config.yaml
num_hidden_layers: 13
hidden_size: 448
num_attention_heads: 10
num_key_value_heads: 5
head_dim: 64
intermediate_size: 1216
vocab_size: 8192
hidden_act: "swiglu"
norm: "rmsnorm"
norm_place: "pre"
norm_eps: 1e-05
positions: "rope"
rope_theta: 10000.0
rope_fraction: 1.0
qk_norm: false
attn_scale: 0.125
bias: "none"
tie_word_embeddings: false
parallel_block: false
init: "normal"
init_std_qkv: 0.0184
init_std_o: 0.00362
init_std_up: 0.0184
init_std_down: 0.00362
optimizer: "adamw"
learning_rate: 0.000716
lr_mult_qkv: 0.4
beta1: 0.95
beta2: 0.98
lr_head: 0.00568
max_grad_norm: 1.0
warmup_steps: 268
schedule: "wsd"
decay_fraction: 0.804
decay_shape: "linear"
final_lr_fraction: 0.0
batch_tokens: 32768
max_seq_len: 1024
doc_mask: true
z_loss: 0.0001
train_tokens: 440200000
max_steps: 13434
dataset: "wikipedia_en"
Each number is 200 + 20 x the weight over its row's rms, rounded and kept within 0 to 999. Layers, rows and columns count from 0. The size before them is the row's rms in percent of the matrix's.

# layer 4 MLP gate, 1216x448, rms 0.037, rows 519-529, columns 0-223
088,207,180,204,203,192,213,202,218,194,185,223,201,213,199,169,190,194,221,186,174,171,214,185,191,179,195,179,178,220,209,222,185,195,200,197,209,193,223,175,154,214,170,180,219,150,184,200,179,174,213,199,217,226,202,200,217,224,221,226,205,243,210,189,182,217,205,180,189,247,212,150,158,176,247,178,199,209,208,198,218,158,162,169,218,183,188,207,226,169,204,216,202,177,190,205,183,201,222,202,210,205,180,203,241,230,187,198,197,209,198,200,235,189,182,204,175,196,220,191,189,196,228,180,225,209,178,208,219,190,190,174,225,186,235,226,203,141,224,207,210,189,219,210,195,222,170,170,193,146,211,212,199,230,212,209,184,161,185,208,207,180,178,194,219,179,183,238,151,205,206,172,207,167,169,220,218,213,220,201,202,176,195,153,201,188,197,197,193,204,203,188,209,179,197,176,201,196,168,191,191,190,229,225,206,207,203,198,219,218,240,183,204,202,209,193,157,240,209,228,218,187,200,193,201
079,215,173,225,189,175,199,221,205,220,250,212,217,218,195,168,213,232,238,190,174,198,194,215,231,187,188,178,190,165,184,195,188,194,208,206,220,240,197,186,188,195,171,157,210,193,202,199,203,191,210,198,223,170,223,193,240,215,181,205,197,177,217,159,196,196,224,213,204,255,210,187,152,200,228,186,210,199,206,230,201,199,199,223,221,229,203,246,198,195,193,203,176,188,200,203,198,203,217,182,190,181,150,187,188,209,200,211,238,223,181,175,207,200,211,192,201,210,217,200,205,221,209,205,203,192,200,213,231,217,216,200,183,165,204,215,210,184,200,208,202,197,228,201,253,203,223,189,211,171,186,245,202,153,195,217,225,193,216,193,208,181,190,181,184,221,200,224,184,231,175,225,195,220,191,216,218,179,205,205,227,197,237,216,196,173,200,186,216,169,241,190,193,259,198,194,185,193,252,192,213,203,247,187,203,184,195,213,188,186,198,203,208,207,207,202,210,183,216,184,200,175,180,195,196
085,194,209,226,214,162,212,202,209,201,198,211,178,184,222,192,188,215,228,197,174,185,208,198,156,214,203,214,185,236,172,206,186,173,189,195,200,230,187,211,208,155,156,207,239,147,223,191,192,195,162,191,167,218,218,229,204,207,189,192,219,175,214,184,203,215,191,199,184,162,206,180,200,235,178,223,192,182,177,179,201,235,222,233,177,238,195,222,217,233,199,208,205,224,193,208,197,181,166,221,214,204,223,216,189,211,186,214,228,198,217,196,190,214,209,198,180,211,226,228,213,212,189,185,190,215,184,226,229,207,193,162,174,210,196,185,184,192,209,204,202,204,204,209,188,215,206,169,203,244,206,191,205,188,200,193,198,206,196,194,193,242,173,211,202,203,216,228,200,205,210,175,183,209,228,161,161,200,221,217,165,189,203,153,201,169,192,192,199,204,194,220,149,228,225,149,219,199,187,202,196,208,228,166,213,228,174,200,179,211,200,218,182,206,221,191,209,160,225,167,206,225,198,199,202
091,159,176,195,200,180,184,190,193,184,193,236,197,161,160,192,194,216,222,212,187,208,183,220,214,212,223,196,180,194,196,166,222,221,222,175,198,194,183,215,183,147,194,202,185,168,188,190,197,215,195,153,196,193,190,239,207,209,204,202,227,168,194,205,196,202,191,183,169,206,202,218,178,186,213,182,194,188,175,173,188,200,188,185,161,211,220,206,200,254,210,216,199,161,180,197,168,205,208,224,202,201,227,199,212,182,190,202,227,222,203,229,204,208,187,222,214,223,243,207,226,215,206,175,243,194,199,210,197,156,197,218,201,222,220,199,206,203,201,210,202,225,225,201,170,184,137,127,211,209,176,192,192,215,197,215,227,191,195,216,203,187,212,207,179,192,195,203,186,193,196,197,207,195,190,209,224,181,171,210,196,195,228,194,212,215,195,245,208,207,179,175,175,200,227,213,193,167,207,203,235,186,184,195,174,206,227,211,187,192,172,250,221,208,209,199,212,215,192,193,249,177,198,194,211
094,202,239,191,162,239,141,190,200,187,205,230,205,194,177,179,206,206,209,201,205,213,150,205,182,221,204,185,201,235,222,233,224,190,244,195,162,177,201,172,193,212,208,238,168,205,223,186,179,181,231,212,197,177,194,220,177,207,210,201,185,186,206,189,159,204,208,246,190,188,215,187,212,173,203,213,200,212,238,205,210,175,226,182,199,185,206,201,213,193,227,186,195,234,206,194,193,198,233,192,185,207,206,196,209,208,187,213,203,195,212,208,191,196,234,183,174,190,197,181,216,216,178,230,188,181,213,203,198,197,213,198,201,220,230,207,217,208,205,243,227,173,211,210,183,200,198,208,202,222,212,204,233,187,205,234,182,211,200,214,166,187,231,203,196,208,248,232,197,189,201,221,217,222,187,195,211,197,217,227,224,189,211,210,201,177,198,214,225,204,179,171,170,221,212,177,217,183,206,196,219,209,219,229,206,201,204,213,230,195,230,214,185,191,230,233,212,155,215,174,181,149,223,185,206
101,188,209,212,192,197,191,173,199,182,192,186,209,171,239,160,198,208,200,197,249,204,206,209,209,200,222,197,204,220,189,202,189,208,211,225,207,192,244,193,232,202,175,163,206,182,219,181,172,183,210,238,168,192,216,197,190,222,199,202,166,173,217,191,232,167,203,196,183,203,233,125,188,172,183,203,158,230,165,219,213,196,226,221,193,154,205,213,210,184,153,205,204,202,191,193,207,193,206,225,218,190,247,198,171,201,199,198,199,189,177,210,217,206,235,168,205,222,215,170,210,205,182,214,236,204,175,227,200,169,195,221,206,205,191,185,207,191,192,213,189,206,210,196,220,218,218,221,188,196,199,203,168,227,174,182,196,188,242,213,173,180,209,224,228,183,189,226,181,196,190,214,199,202,154,220,180,240,175,196,213,194,241,176,161,186,213,173,190,190,200,236,166,211,193,159,189,183,203,194,170,216,180,191,201,226,184,200,198,221,223,197,195,219,206,157,194,217,181,199,176,195,229,230,223
110,185,182,207,197,174,204,229,219,214,211,170,192,199,164,205,239,202,234,232,226,208,215,188,196,192,205,195,224,192,193,212,209,197,150,167,242,209,217,202,170,177,233,250,206,220,146,200,200,201,226,225,199,190,162,215,157,195,207,199,204,176,208,217,217,199,221,198,176,233,184,190,231,212,185,221,220,183,175,210,210,202,198,206,196,202,224,160,215,192,197,212,232,187,152,177,208,229,205,207,215,223,228,190,171,204,212,185,172,157,214,208,210,174,182,200,216,198,175,218,187,208,172,198,202,236,154,197,226,193,177,177,194,190,214,208,189,202,210,221,203,214,201,212,190,200,187,194,184,198,169,203,160,254,184,190,172,191,174,193,205,200,214,186,202,181,191,202,200,198,182,237,200,211,189,186,218,197,194,193,183,191,187,223,183,211,229,180,179,177,216,188,192,209,211,229,170,175,235,227,193,207,176,190,198,220,188,222,213,177,169,211,189,176,193,193,187,220,198,204,220,221,182,211,216
092,211,220,171,209,215,202,230,192,208,196,192,166,196,203,236,212,191,219,229,225,227,192,200,163,172,208,172,177,240,190,224,198,231,185,207,217,212,206,193,217,213,204,213,215,222,224,233,227,216,190,220,183,232,192,204,189,205,189,191,219,222,215,203,193,211,194,230,187,175,216,231,205,208,180,240,165,187,202,178,204,169,204,217,193,212,224,168,242,237,203,219,175,212,178,211,186,208,196,220,210,226,206,206,194,218,222,185,175,194,220,212,196,182,160,181,242,243,193,188,198,205,199,178,206,207,178,183,194,223,232,163,212,230,194,223,175,194,185,182,184,231,157,221,218,189,220,156,177,224,176,200,212,226,222,169,187,221,170,213,193,167,185,197,197,199,180,189,210,205,255,197,207,189,233,199,200,217,188,207,195,209,171,193,215,216,219,196,200,199,206,201,202,221,192,205,205,222,169,213,189,212,229,144,228,177,182,203,211,255,230,187,199,190,209,197,232,175,207,194,224,250,217,191,193
099,201,200,222,230,173,190,192,171,220,207,193,228,159,207,188,217,213,204,185,201,197,179,210,188,198,187,214,232,199,217,203,199,203,222,194,222,190,224,212,197,201,186,186,228,254,217,185,213,190,194,230,216,178,196,218,194,170,170,219,203,199,191,163,244,207,207,206,210,173,171,185,184,153,250,231,190,192,170,204,195,249,200,196,190,193,211,207,241,200,183,187,190,178,192,187,202,143,188,183,184,189,205,184,218,205,222,223,239,200,182,225,213,189,178,166,201,206,164,198,214,200,173,131,198,192,194,212,210,166,169,178,184,198,212,197,221,228,203,211,207,185,173,184,190,204,242,193,195,203,195,241,199,236,206,189,200,194,156,160,191,197,193,203,198,216,182,186,198,209,228,171,199,216,207,196,188,182,207,182,230,172,182,176,193,206,201,228,186,189,194,190,213,208,196,193,181,204,186,203,183,204,195,198,220,228,199,169,208,206,223,223,194,216,179,169,197,221,222,180,177,206,232,166,226
108,184,187,211,203,172,188,209,217,225,165,215,179,197,183,211,174,206,217,208,232,216,193,209,195,198,199,174,199,186,197,225,186,199,227,206,214,211,224,196,223,197,209,198,208,176,208,189,190,221,226,182,207,192,241,205,182,195,233,200,196,201,194,189,163,187,214,205,215,187,206,172,165,203,207,201,202,201,185,213,196,188,203,230,173,224,223,227,214,176,218,205,203,197,221,211,221,171,180,214,193,218,138,191,174,192,223,214,177,201,171,144,173,181,216,187,174,221,198,197,196,189,192,177,235,201,207,199,213,197,205,176,199,247,208,210,194,208,195,226,182,233,210,201,174,230,201,183,215,185,170,187,189,175,244,174,165,188,217,190,183,217,208,240,185,238,200,236,160,204,182,200,233,181,233,220,194,184,193,234,219,205,202,169,210,182,243,188,226,208,179,206,204,202,215,155,181,192,229,227,202,211,203,181,214,173,178,212,173,201,211,212,198,211,234,192,231,179,212,204,182,140,180,211,227
103,209,199,196,179,217,156,210,196,189,176,241,231,213,201,201,182,222,228,221,215,200,224,202,190,210,185,194,198,241,226,182,242,188,227,179,189,211,216,172,205,210,192,202,180,220,185,183,165,199,187,212,171,190,198,195,223,202,228,186,193,184,219,170,192,221,215,240,214,240,203,209,207,165,168,215,204,150,198,189,204,201,152,204,213,222,212,190,175,221,206,186,194,194,201,189,203,181,227,196,228,178,205,205,215,181,191,211,214,218,187,199,195,219,241,174,173,160,225,170,205,219,165,217,207,208,194,231,200,192,223,252,176,174,197,194,231,217,221,207,214,194,233,183,181,192,191,221,205,184,183,203,227,165,196,197,194,182,200,217,175,193,216,168,199,201,236,233,191,213,195,203,204,186,219,205,167,228,210,222,242,205,191,188,204,234,205,207,209,232,212,196,200,219,188,194,208,177,180,190,227,182,214,222,193,181,194,203,193,195,235,228,248,190,233,206,181,209,253,154,216,169,208,133,221
# layer 4 MLP up, 1216x448, rms 0.0358, rows 519-528, columns 0-223
087,165,225,232,203,168,162,211,195,149,171,205,215,187,205,179,241,201,199,225,221,203,207,189,200,181,195,188,150,180,199,210,199,178,162,172,167,211,216,207,198,154,220,204,207,181,207,195,200,217,222,192,225,182,181,220,193,205,201,210,213,197,218,194,159,195,237,193,194,188,205,242,179,228,229,192,237,178,177,234,213,229,223,218,199,233,198,189,186,189,218,208,218,215,187,237,195,206,210,222,192,203,199,187,180,223,194,164,204,244,201,196,185,194,209,167,232,217,182,166,204,209,206,205,209,204,209,203,207,180,233,205,190,188,223,212,222,186,228,197,181,176,203,210,169,192,203,204,200,203,193,197,144,151,210,179,208,179,204,247,210,183,197,180,174,254,167,176,211,191,157,219,185,202,159,183,202,153,201,200,216,208,231,202,189,236,193,183,194,204,211,204,185,189,221,217,175,226,219,177,183,188,173,195,175,201,249,188,204,213,203,220,192,198,217,227,189,197,196,220,176,189,184,192,200
082,201,210,232,198,204,189,210,201,225,211,212,221,179,194,149,219,249,171,181,184,195,173,201,202,200,193,219,184,176,192,214,188,204,196,225,203,188,217,187,165,196,205,208,174,192,238,215,185,193,212,220,180,138,243,195,192,201,176,207,190,170,215,193,215,236,216,168,190,234,181,173,172,187,236,169,170,204,220,202,192,190,198,219,210,174,192,215,172,165,167,222,170,165,185,179,214,185,218,170,179,173,194,200,202,180,178,197,234,168,234,189,195,150,202,212,202,157,245,167,233,230,184,172,186,205,188,207,228,164,168,191,219,205,193,194,206,198,225,200,191,242,204,199,226,173,184,199,200,203,216,196,211,200,208,192,170,225,178,183,233,197,209,179,182,195,199,230,216,202,212,180,191,223,216,213,209,189,190,157,209,174,208,219,216,188,178,218,180,177,222,176,209,216,164,217,195,224,178,236,208,179,225,158,181,165,188,192,183,180,196,190,209,214,232,157,242,185,201,195,185,171,219,162,209
081,206,226,183,190,176,198,209,195,195,173,212,218,214,189,194,175,183,158,186,189,193,215,221,203,162,217,196,219,188,208,206,177,218,220,198,233,177,244,205,214,171,203,205,203,213,194,184,197,154,201,220,195,202,217,222,191,207,192,214,169,193,178,194,191,176,194,185,204,210,194,201,186,193,213,222,199,217,186,212,183,150,188,232,212,153,178,177,227,203,194,194,194,202,233,182,203,237,220,201,207,217,203,223,188,216,213,227,207,232,171,228,204,192,208,209,223,220,200,223,221,193,176,214,210,184,220,224,198,184,209,225,203,212,218,208,179,191,152,223,172,198,211,167,186,216,206,200,209,206,188,225,225,214,176,224,189,192,260,206,203,201,218,187,214,195,222,166,222,188,192,195,221,219,187,188,169,184,205,181,222,186,215,198,208,184,179,236,219,194,186,194,146,183,191,186,176,264,206,201,180,198,234,187,223,210,194,193,170,180,164,204,218,177,195,230,171,228,210,222,207,197,212,216,224
090,227,221,189,204,189,195,209,188,231,221,203,173,202,184,219,160,196,198,188,188,189,182,161,196,166,182,220,211,209,209,214,225,168,162,204,198,165,192,204,158,206,229,190,202,190,165,203,209,199,193,244,222,178,196,214,234,212,187,180,185,187,176,143,246,224,229,200,198,186,190,179,217,183,197,235,215,214,199,200,197,197,173,222,216,178,199,179,224,157,171,202,181,208,203,200,220,198,205,182,248,205,222,199,226,217,209,228,191,166,161,211,231,189,176,185,215,181,199,225,165,213,197,205,194,199,199,179,215,205,148,231,206,182,180,210,171,170,176,182,206,165,207,217,167,194,190,204,216,187,204,230,216,248,184,232,212,198,201,197,208,164,206,208,213,206,189,212,200,185,177,191,194,162,228,195,224,213,194,218,194,172,215,183,206,174,195,179,202,195,205,197,202,209,179,222,190,199,201,191,215,209,191,199,195,196,194,240,179,196,242,178,197,207,196,214,177,201,186,177,225,186,193,217,181
093,209,240,188,212,208,175,193,203,216,182,217,173,185,237,215,189,203,170,160,208,196,188,195,204,174,171,185,181,187,212,175,207,207,220,213,210,162,173,202,218,192,201,197,212,190,190,243,207,227,211,225,209,231,206,203,268,185,200,177,190,178,183,207,246,174,199,189,222,228,200,218,194,213,198,178,174,183,175,185,193,213,199,176,229,214,202,159,215,180,206,211,178,149,203,206,215,169,214,193,192,211,191,175,196,211,203,185,195,202,221,188,199,185,173,200,197,187,158,205,171,194,213,178,195,185,195,193,224,195,205,219,227,186,188,214,186,218,174,177,218,208,215,216,251,223,209,209,203,169,191,215,199,173,181,216,202,189,163,159,203,203,170,216,254,163,185,197,218,190,197,178,194,183,237,212,191,205,188,208,192,188,211,198,193,212,180,184,163,188,221,196,197,178,202,198,226,221,189,207,206,195,176,203,180,186,200,189,206,208,229,167,173,183,181,181,196,227,169,233,205,186,180,173,228
107,251,191,209,227,193,196,194,200,231,209,200,224,192,170,218,205,205,205,214,210,203,256,204,201,184,180,183,200,242,209,236,181,208,182,218,238,188,187,178,183,201,186,136,200,190,184,210,169,205,179,194,202,231,200,212,223,216,166,193,231,223,207,220,232,226,166,183,203,194,202,185,182,209,216,229,183,239,182,228,193,210,211,200,204,197,228,174,199,165,200,205,186,224,196,234,183,216,210,232,205,154,191,236,196,197,170,202,195,211,188,175,232,196,238,189,211,213,193,198,205,221,223,206,224,191,221,198,174,189,220,221,190,219,165,199,221,215,208,220,210,209,195,163,197,211,216,195,198,231,245,195,203,209,218,168,218,189,208,206,160,172,205,214,212,215,206,174,165,209,232,241,195,193,193,201,215,200,212,186,174,219,159,205,187,185,204,193,203,171,212,179,200,179,200,167,182,227,181,207,142,227,225,164,222,186,141,187,172,192,221,204,200,195,190,154,206,196,202,216,157,204,219,192,172
112,234,229,179,204,204,186,187,188,192,205,228,208,149,219,190,203,174,211,222,148,206,235,193,174,216,199,198,194,217,241,197,204,216,196,218,212,193,208,175,218,196,170,179,186,181,201,171,172,175,194,213,216,194,203,230,201,204,203,160,200,174,224,200,198,207,192,221,166,200,193,192,239,194,137,192,195,200,214,171,206,208,196,178,210,185,168,198,217,191,223,198,165,204,222,223,206,179,180,240,179,180,205,211,182,177,196,208,201,218,189,214,203,227,195,196,184,182,218,165,173,194,196,197,204,183,210,186,183,213,187,231,198,208,184,188,213,232,183,195,245,215,217,205,220,208,204,230,221,196,186,165,201,208,242,196,185,176,222,180,210,219,225,224,179,217,235,201,195,218,204,169,197,180,199,163,161,226,233,215,173,202,205,159,188,210,193,205,227,200,168,201,203,230,201,159,197,190,197,199,183,228,222,196,206,194,211,242,168,187,237,183,188,204,187,203,235,218,215,182,182,170,216,229,167
097,276,195,185,180,207,212,225,177,195,208,194,191,182,204,204,204,202,217,182,209,205,199,224,180,209,184,182,168,239,220,222,199,193,170,216,187,192,257,181,213,192,175,214,227,193,189,211,206,225,213,191,174,189,164,193,184,193,190,177,208,203,188,212,211,199,226,209,199,182,236,208,225,235,210,254,193,216,203,169,195,215,189,191,186,187,214,181,237,214,220,218,156,221,207,225,159,196,204,177,166,239,199,192,240,188,215,225,203,193,197,200,166,194,153,194,228,187,206,206,203,234,185,203,188,224,235,209,227,213,171,184,193,193,251,202,188,233,190,213,183,196,167,200,223,189,228,191,196,243,217,196,218,239,208,177,192,196,174,182,207,200,194,191,177,183,230,200,193,229,205,224,237,240,211,230,212,201,223,213,210,168,201,223,209,221,217,204,203,181,200,189,195,206,209,176,194,154,182,230,206,207,201,180,223,211,147,193,249,186,230,201,178,197,199,190,199,188,245,227,181,194,211,178,189
097,177,231,208,200,230,194,181,232,206,205,191,208,200,232,217,180,186,157,232,180,198,233,179,177,200,203,201,195,169,207,166,232,174,195,185,180,182,202,228,179,204,218,170,161,196,201,171,206,197,235,184,201,198,209,177,214,192,202,221,204,160,229,242,186,203,178,201,207,182,218,198,228,227,179,174,202,205,182,181,227,164,232,177,176,185,196,215,198,198,186,186,193,202,184,198,213,223,234,170,219,179,265,201,210,227,179,201,183,219,224,256,217,237,203,191,202,190,226,201,180,214,248,239,185,203,187,202,195,199,187,152,203,221,199,198,194,209,192,163,195,204,198,222,194,179,194,211,214,197,233,184,176,206,147,244,196,236,215,215,215,227,212,178,211,179,205,197,217,170,233,219,188,203,199,191,175,169,185,203,198,208,210,217,186,198,179,192,132,220,170,223,211,184,208,234,232,212,209,195,185,227,176,187,197,202,198,176,180,198,184,207,207,162,214,198,207,202,183,225,216,195,209,217,213
108,165,184,191,195,206,174,180,233,129,219,171,239,216,201,228,195,218,224,196,189,202,182,201,230,209,165,219,212,179,172,192,197,191,187,198,183,214,154,203,184,238,200,178,189,213,204,185,220,191,172,207,192,184,206,222,204,210,186,205,214,190,205,209,200,199,205,222,223,186,239,267,213,207,191,180,235,219,189,209,179,198,210,224,211,217,218,163,163,208,182,209,205,209,196,173,184,250,244,205,218,188,215,182,188,175,216,226,166,201,202,185,204,209,194,204,147,207,194,198,211,212,191,234,207,185,212,220,217,240,221,210,198,226,199,168,178,192,194,193,207,156,197,198,194,181,222,197,213,215,186,230,172,223,178,248,161,197,217,200,236,206,197,220,219,171,195,183,207,192,222,203,239,203,254,206,203,166,221,198,179,194,159,217,201,202,193,251,214,175,238,193,191,210,187,214,212,208,204,187,206,202,214,185,206,203,209,183,228,179,181,173,210,181,178,182,145,192,192,170,196,217,209,194,185
# layer 4 MLP down (transposed), 1216x448, rms 0.0353, rows 519-528, columns 0-223
091,174,191,204,182,201,209,230,224,190,198,213,195,219,210,185,209,235,204,221,212,214,217,216,226,208,170,200,205,216,203,184,189,211,176,218,216,195,215,209,172,223,242,235,186,210,199,185,178,204,201,198,227,207,197,158,213,180,232,192,228,201,191,165,163,260,185,217,209,195,187,202,206,180,205,183,200,192,163,223,177,221,226,220,178,170,205,196,209,220,200,171,203,216,225,171,205,174,189,173,197,207,222,220,202,192,201,168,174,169,207,238,202,180,217,211,221,221,162,226,198,197,202,238,196,214,219,164,192,226,183,179,207,205,221,191,199,199,206,175,193,209,188,176,187,195,207,188,199,181,193,196,187,189,206,212,202,151,179,215,197,175,233,209,214,240,150,208,174,219,183,210,220,231,201,212,203,200,228,200,206,220,197,204,190,226,169,193,219,198,192,182,201,202,203,230,187,186,185,194,222,196,182,203,232,196,223,237,178,217,200,203,203,158,201,170,247,172,223,182,154,214,196,170,173
082,204,213,195,209,224,181,229,185,216,206,230,191,185,205,195,173,247,198,231,209,185,182,192,165,213,193,202,227,201,206,206,202,206,192,216,180,219,175,177,201,176,207,180,203,248,168,174,202,199,191,204,190,184,204,212,182,223,177,200,209,220,212,212,190,187,185,217,235,194,189,184,217,188,209,206,205,219,185,165,217,205,217,188,221,235,216,198,206,182,198,208,201,205,126,177,191,195,235,218,198,181,205,196,190,217,209,167,185,195,228,200,173,222,198,235,180,200,190,232,193,183,156,200,202,199,187,186,211,196,184,204,209,175,203,192,221,199,211,188,189,180,193,242,217,181,188,209,234,204,197,200,218,223,165,205,165,207,199,210,196,225,209,194,215,209,226,206,224,181,199,227,179,248,214,212,158,185,219,186,182,192,212,182,214,192,225,215,217,196,218,166,184,170,176,223,200,191,178,234,205,230,180,198,199,200,205,204,212,229,196,181,210,216,204,179,226,213,197,182,197,221,221,213,210
084,173,203,168,179,212,201,230,165,220,191,226,203,242,201,185,180,208,184,208,207,223,225,165,210,173,229,186,240,213,232,221,190,209,230,212,194,193,228,177,212,231,202,193,179,184,169,213,204,187,204,183,194,194,192,200,173,249,210,224,160,181,208,203,180,209,211,165,185,180,203,185,227,211,225,225,201,190,193,197,179,204,213,214,182,176,207,192,210,198,213,192,198,222,259,170,220,214,219,196,207,189,166,226,207,182,189,223,189,204,188,209,205,225,208,179,211,212,224,202,209,199,175,201,235,162,199,205,205,183,203,195,177,176,203,233,181,168,191,211,206,222,215,219,188,195,200,202,211,234,221,232,220,156,216,205,195,212,244,177,213,191,240,239,214,190,219,196,211,207,186,210,207,235,205,159,172,206,206,215,220,175,210,177,238,192,180,219,216,200,184,190,179,211,157,184,206,224,196,201,141,209,211,207,220,194,156,222,176,178,177,237,209,201,205,207,196,230,206,212,224,200,213,231,213
094,231,185,234,215,196,201,189,197,197,234,194,189,189,199,186,225,123,211,241,204,204,185,207,181,181,206,167,202,218,190,195,213,188,190,182,181,213,182,190,234,205,189,213,207,214,247,218,168,166,195,198,221,213,212,184,185,187,241,193,207,221,228,192,206,186,210,200,208,191,197,213,201,184,222,194,203,164,228,184,189,184,206,209,174,211,183,234,203,194,199,176,208,196,195,224,196,208,221,223,178,207,154,222,195,194,173,203,178,210,218,199,170,214,180,229,209,222,204,217,221,190,161,191,205,183,205,175,148,198,214,184,181,200,221,185,231,221,196,228,171,215,204,210,211,162,186,198,205,220,213,194,202,197,193,201,200,182,195,219,162,220,187,191,196,231,174,152,176,233,224,205,186,216,215,239,189,213,198,229,195,200,178,195,223,208,225,217,155,201,212,215,195,221,195,211,211,203,184,175,213,194,215,160,242,204,214,205,218,217,159,248,203,220,167,218,183,168,184,212,202,179,211,229,235
096,203,230,177,190,154,203,212,211,220,176,177,186,204,215,209,208,193,186,212,218,197,216,218,185,166,225,177,224,226,203,170,200,199,207,163,235,187,191,211,213,186,187,208,213,198,175,212,163,197,194,192,212,205,205,208,255,204,212,141,209,191,222,203,232,204,194,218,241,222,196,215,208,183,171,180,192,184,194,172,190,228,155,218,231,222,218,194,194,195,191,177,194,155,226,187,204,172,199,206,221,186,216,182,195,217,186,204,213,192,245,200,200,199,198,238,215,193,201,238,199,173,229,181,203,188,165,174,255,206,212,212,249,199,191,225,183,233,200,196,184,202,200,191,212,225,216,235,213,194,221,214,159,164,190,222,199,212,180,182,191,224,214,175,216,169,211,193,210,199,197,187,177,185,215,220,186,237,209,205,172,198,209,249,166,233,204,206,201,204,206,183,211,195,215,222,221,199,204,192,181,197,181,186,191,203,193,197,187,224,215,218,176,195,199,193,213,217,196,193,217,165,177,173,185
105,211,219,195,217,199,195,207,168,194,190,194,235,198,200,154,229,221,210,226,212,172,211,222,251,181,179,201,225,224,176,187,181,204,172,200,216,212,213,193,234,228,178,152,189,207,193,206,169,168,198,203,185,236,185,200,214,209,178,210,200,184,194,224,217,189,197,204,188,185,213,170,196,188,175,199,220,218,182,244,209,194,260,198,213,196,231,202,208,165,181,183,219,228,194,210,188,212,185,209,225,191,207,197,185,201,166,165,174,181,212,195,193,203,240,162,198,207,172,208,213,173,197,193,199,178,181,222,205,181,186,212,203,205,180,208,232,209,202,229,201,208,235,220,225,203,200,204,182,236,193,210,198,221,224,180,163,188,211,202,181,190,211,191,186,187,180,229,145,215,181,210,181,213,180,219,202,219,192,202,174,207,205,196,154,205,186,202,188,165,259,205,184,203,187,165,167,209,195,227,169,210,179,157,202,207,194,200,195,211,212,207,181,270,224,198,205,209,235,200,192,179,217,186,196
110,194,206,218,198,195,193,225,208,210,177,182,196,229,197,194,207,175,226,163,184,184,187,200,169,198,209,188,213,242,178,210,193,184,184,194,193,209,179,198,192,264,215,205,203,194,177,225,221,217,176,176,174,184,194,198,174,223,178,191,220,195,207,214,215,183,170,150,201,192,190,184,168,175,211,224,180,218,204,215,196,190,199,195,196,210,176,226,180,184,196,190,188,176,166,194,216,191,216,208,214,237,251,217,187,202,192,196,189,205,198,199,166,190,186,180,190,206,181,241,189,153,187,198,228,206,188,210,202,229,232,207,207,201,185,216,201,194,222,242,193,227,143,201,208,217,205,170,178,185,210,212,173,174,187,214,177,206,240,198,211,198,181,182,196,206,178,177,139,202,175,201,173,223,208,221,207,188,201,179,193,175,231,200,194,196,209,233,174,193,235,202,197,171,205,215,175,222,215,226,177,198,216,212,239,184,214,219,212,202,203,161,213,200,153,191,188,202,186,196,218,198,183,222,220
096,229,212,173,214,174,204,202,198,206,181,206,188,200,224,213,212,197,188,202,215,219,192,203,196,176,201,213,211,231,201,218,229,202,195,204,220,215,207,173,212,170,187,207,206,210,199,198,207,205,215,221,210,207,211,198,175,213,212,186,197,219,201,184,182,224,226,196,186,183,186,223,220,204,189,204,193,202,209,170,163,205,216,184,213,183,175,171,210,231,209,261,181,169,239,208,198,237,188,188,191,233,188,221,234,195,237,214,220,186,200,212,226,173,175,217,245,234,199,194,195,195,172,165,229,190,196,181,198,223,182,158,208,219,208,214,207,230,185,84,223,241,160,226,187,212,227,177,169,192,197,246,199,224,210,196,187,195,195,206,224,207,216,201,210,213,213,213,238,192,214,200,220,217,221,213,195,217,222,231,204,208,191,210,193,205,220,200,201,197,156,183,182,208,208,192,215,181,179,204,229,200,196,174,208,196,220,203,209,211,210,201,199,202,201,189,202,219,225,216,206,196,209,174,187
100,199,213,159,215,192,204,199,223,243,189,174,168,225,187,167,208,208,174,211,191,192,194,205,209,192,161,177,214,210,193,205,208,193,200,211,205,221,172,224,200,217,203,172,196,179,198,211,206,192,198,187,171,210,235,218,195,194,211,174,196,205,153,197,215,205,184,184,205,210,224,213,209,190,182,187,186,183,212,190,192,223,202,184,183,227,199,201,189,218,235,163,195,206,246,208,215,244,209,221,200,211,195,220,188,190,201,234,223,248,223,172,159,182,190,202,162,199,213,228,200,183,225,221,209,194,179,191,212,191,197,189,235,225,230,203,204,202,226,183,216,220,219,167,227,195,212,194,207,203,225,222,179,258,214,211,203,186,193,191,220,176,190,189,204,183,160,207,198,181,225,186,172,202,211,210,214,190,232,177,191,204,221,202,167,174,175,192,207,201,204,201,202,237,196,188,243,189,178,217,201,219,215,184,178,185,188,165,181,197,186,146,170,134,198,195,205,185,192,209,225,231,197,199,178
108,141,182,188,202,191,213,167,246,164,188,184,206,211,181,198,208,194,218,162,225,202,195,209,223,204,186,217,202,185,198,201,199,197,184,203,193,211,153,165,220,216,184,185,158,229,188,236,211,199,229,186,179,182,204,192,183,237,177,187,185,236,207,190,205,229,194,188,206,194,184,210,188,199,183,180,185,221,185,206,181,224,230,216,184,243,204,190,182,231,195,210,205,208,200,174,218,223,212,184,204,198,185,190,179,194,222,226,175,220,173,174,187,185,178,194,151,221,204,192,214,211,201,221,192,179,206,171,248,246,182,199,209,214,181,208,194,194,194,238,242,184,202,205,194,214,217,168,211,195,202,219,212,210,182,243,221,174,216,208,252,217,207,205,200,205,224,199,202,179,239,224,234,192,236,206,203,186,214,209,196,184,183,189,208,213,209,211,225,193,199,192,201,216,215,202,236,227,224,197,227,210,206,182,206,197,222,214,210,181,197,180,209,188,158,202,158,197,188,236,184,208,214,209,190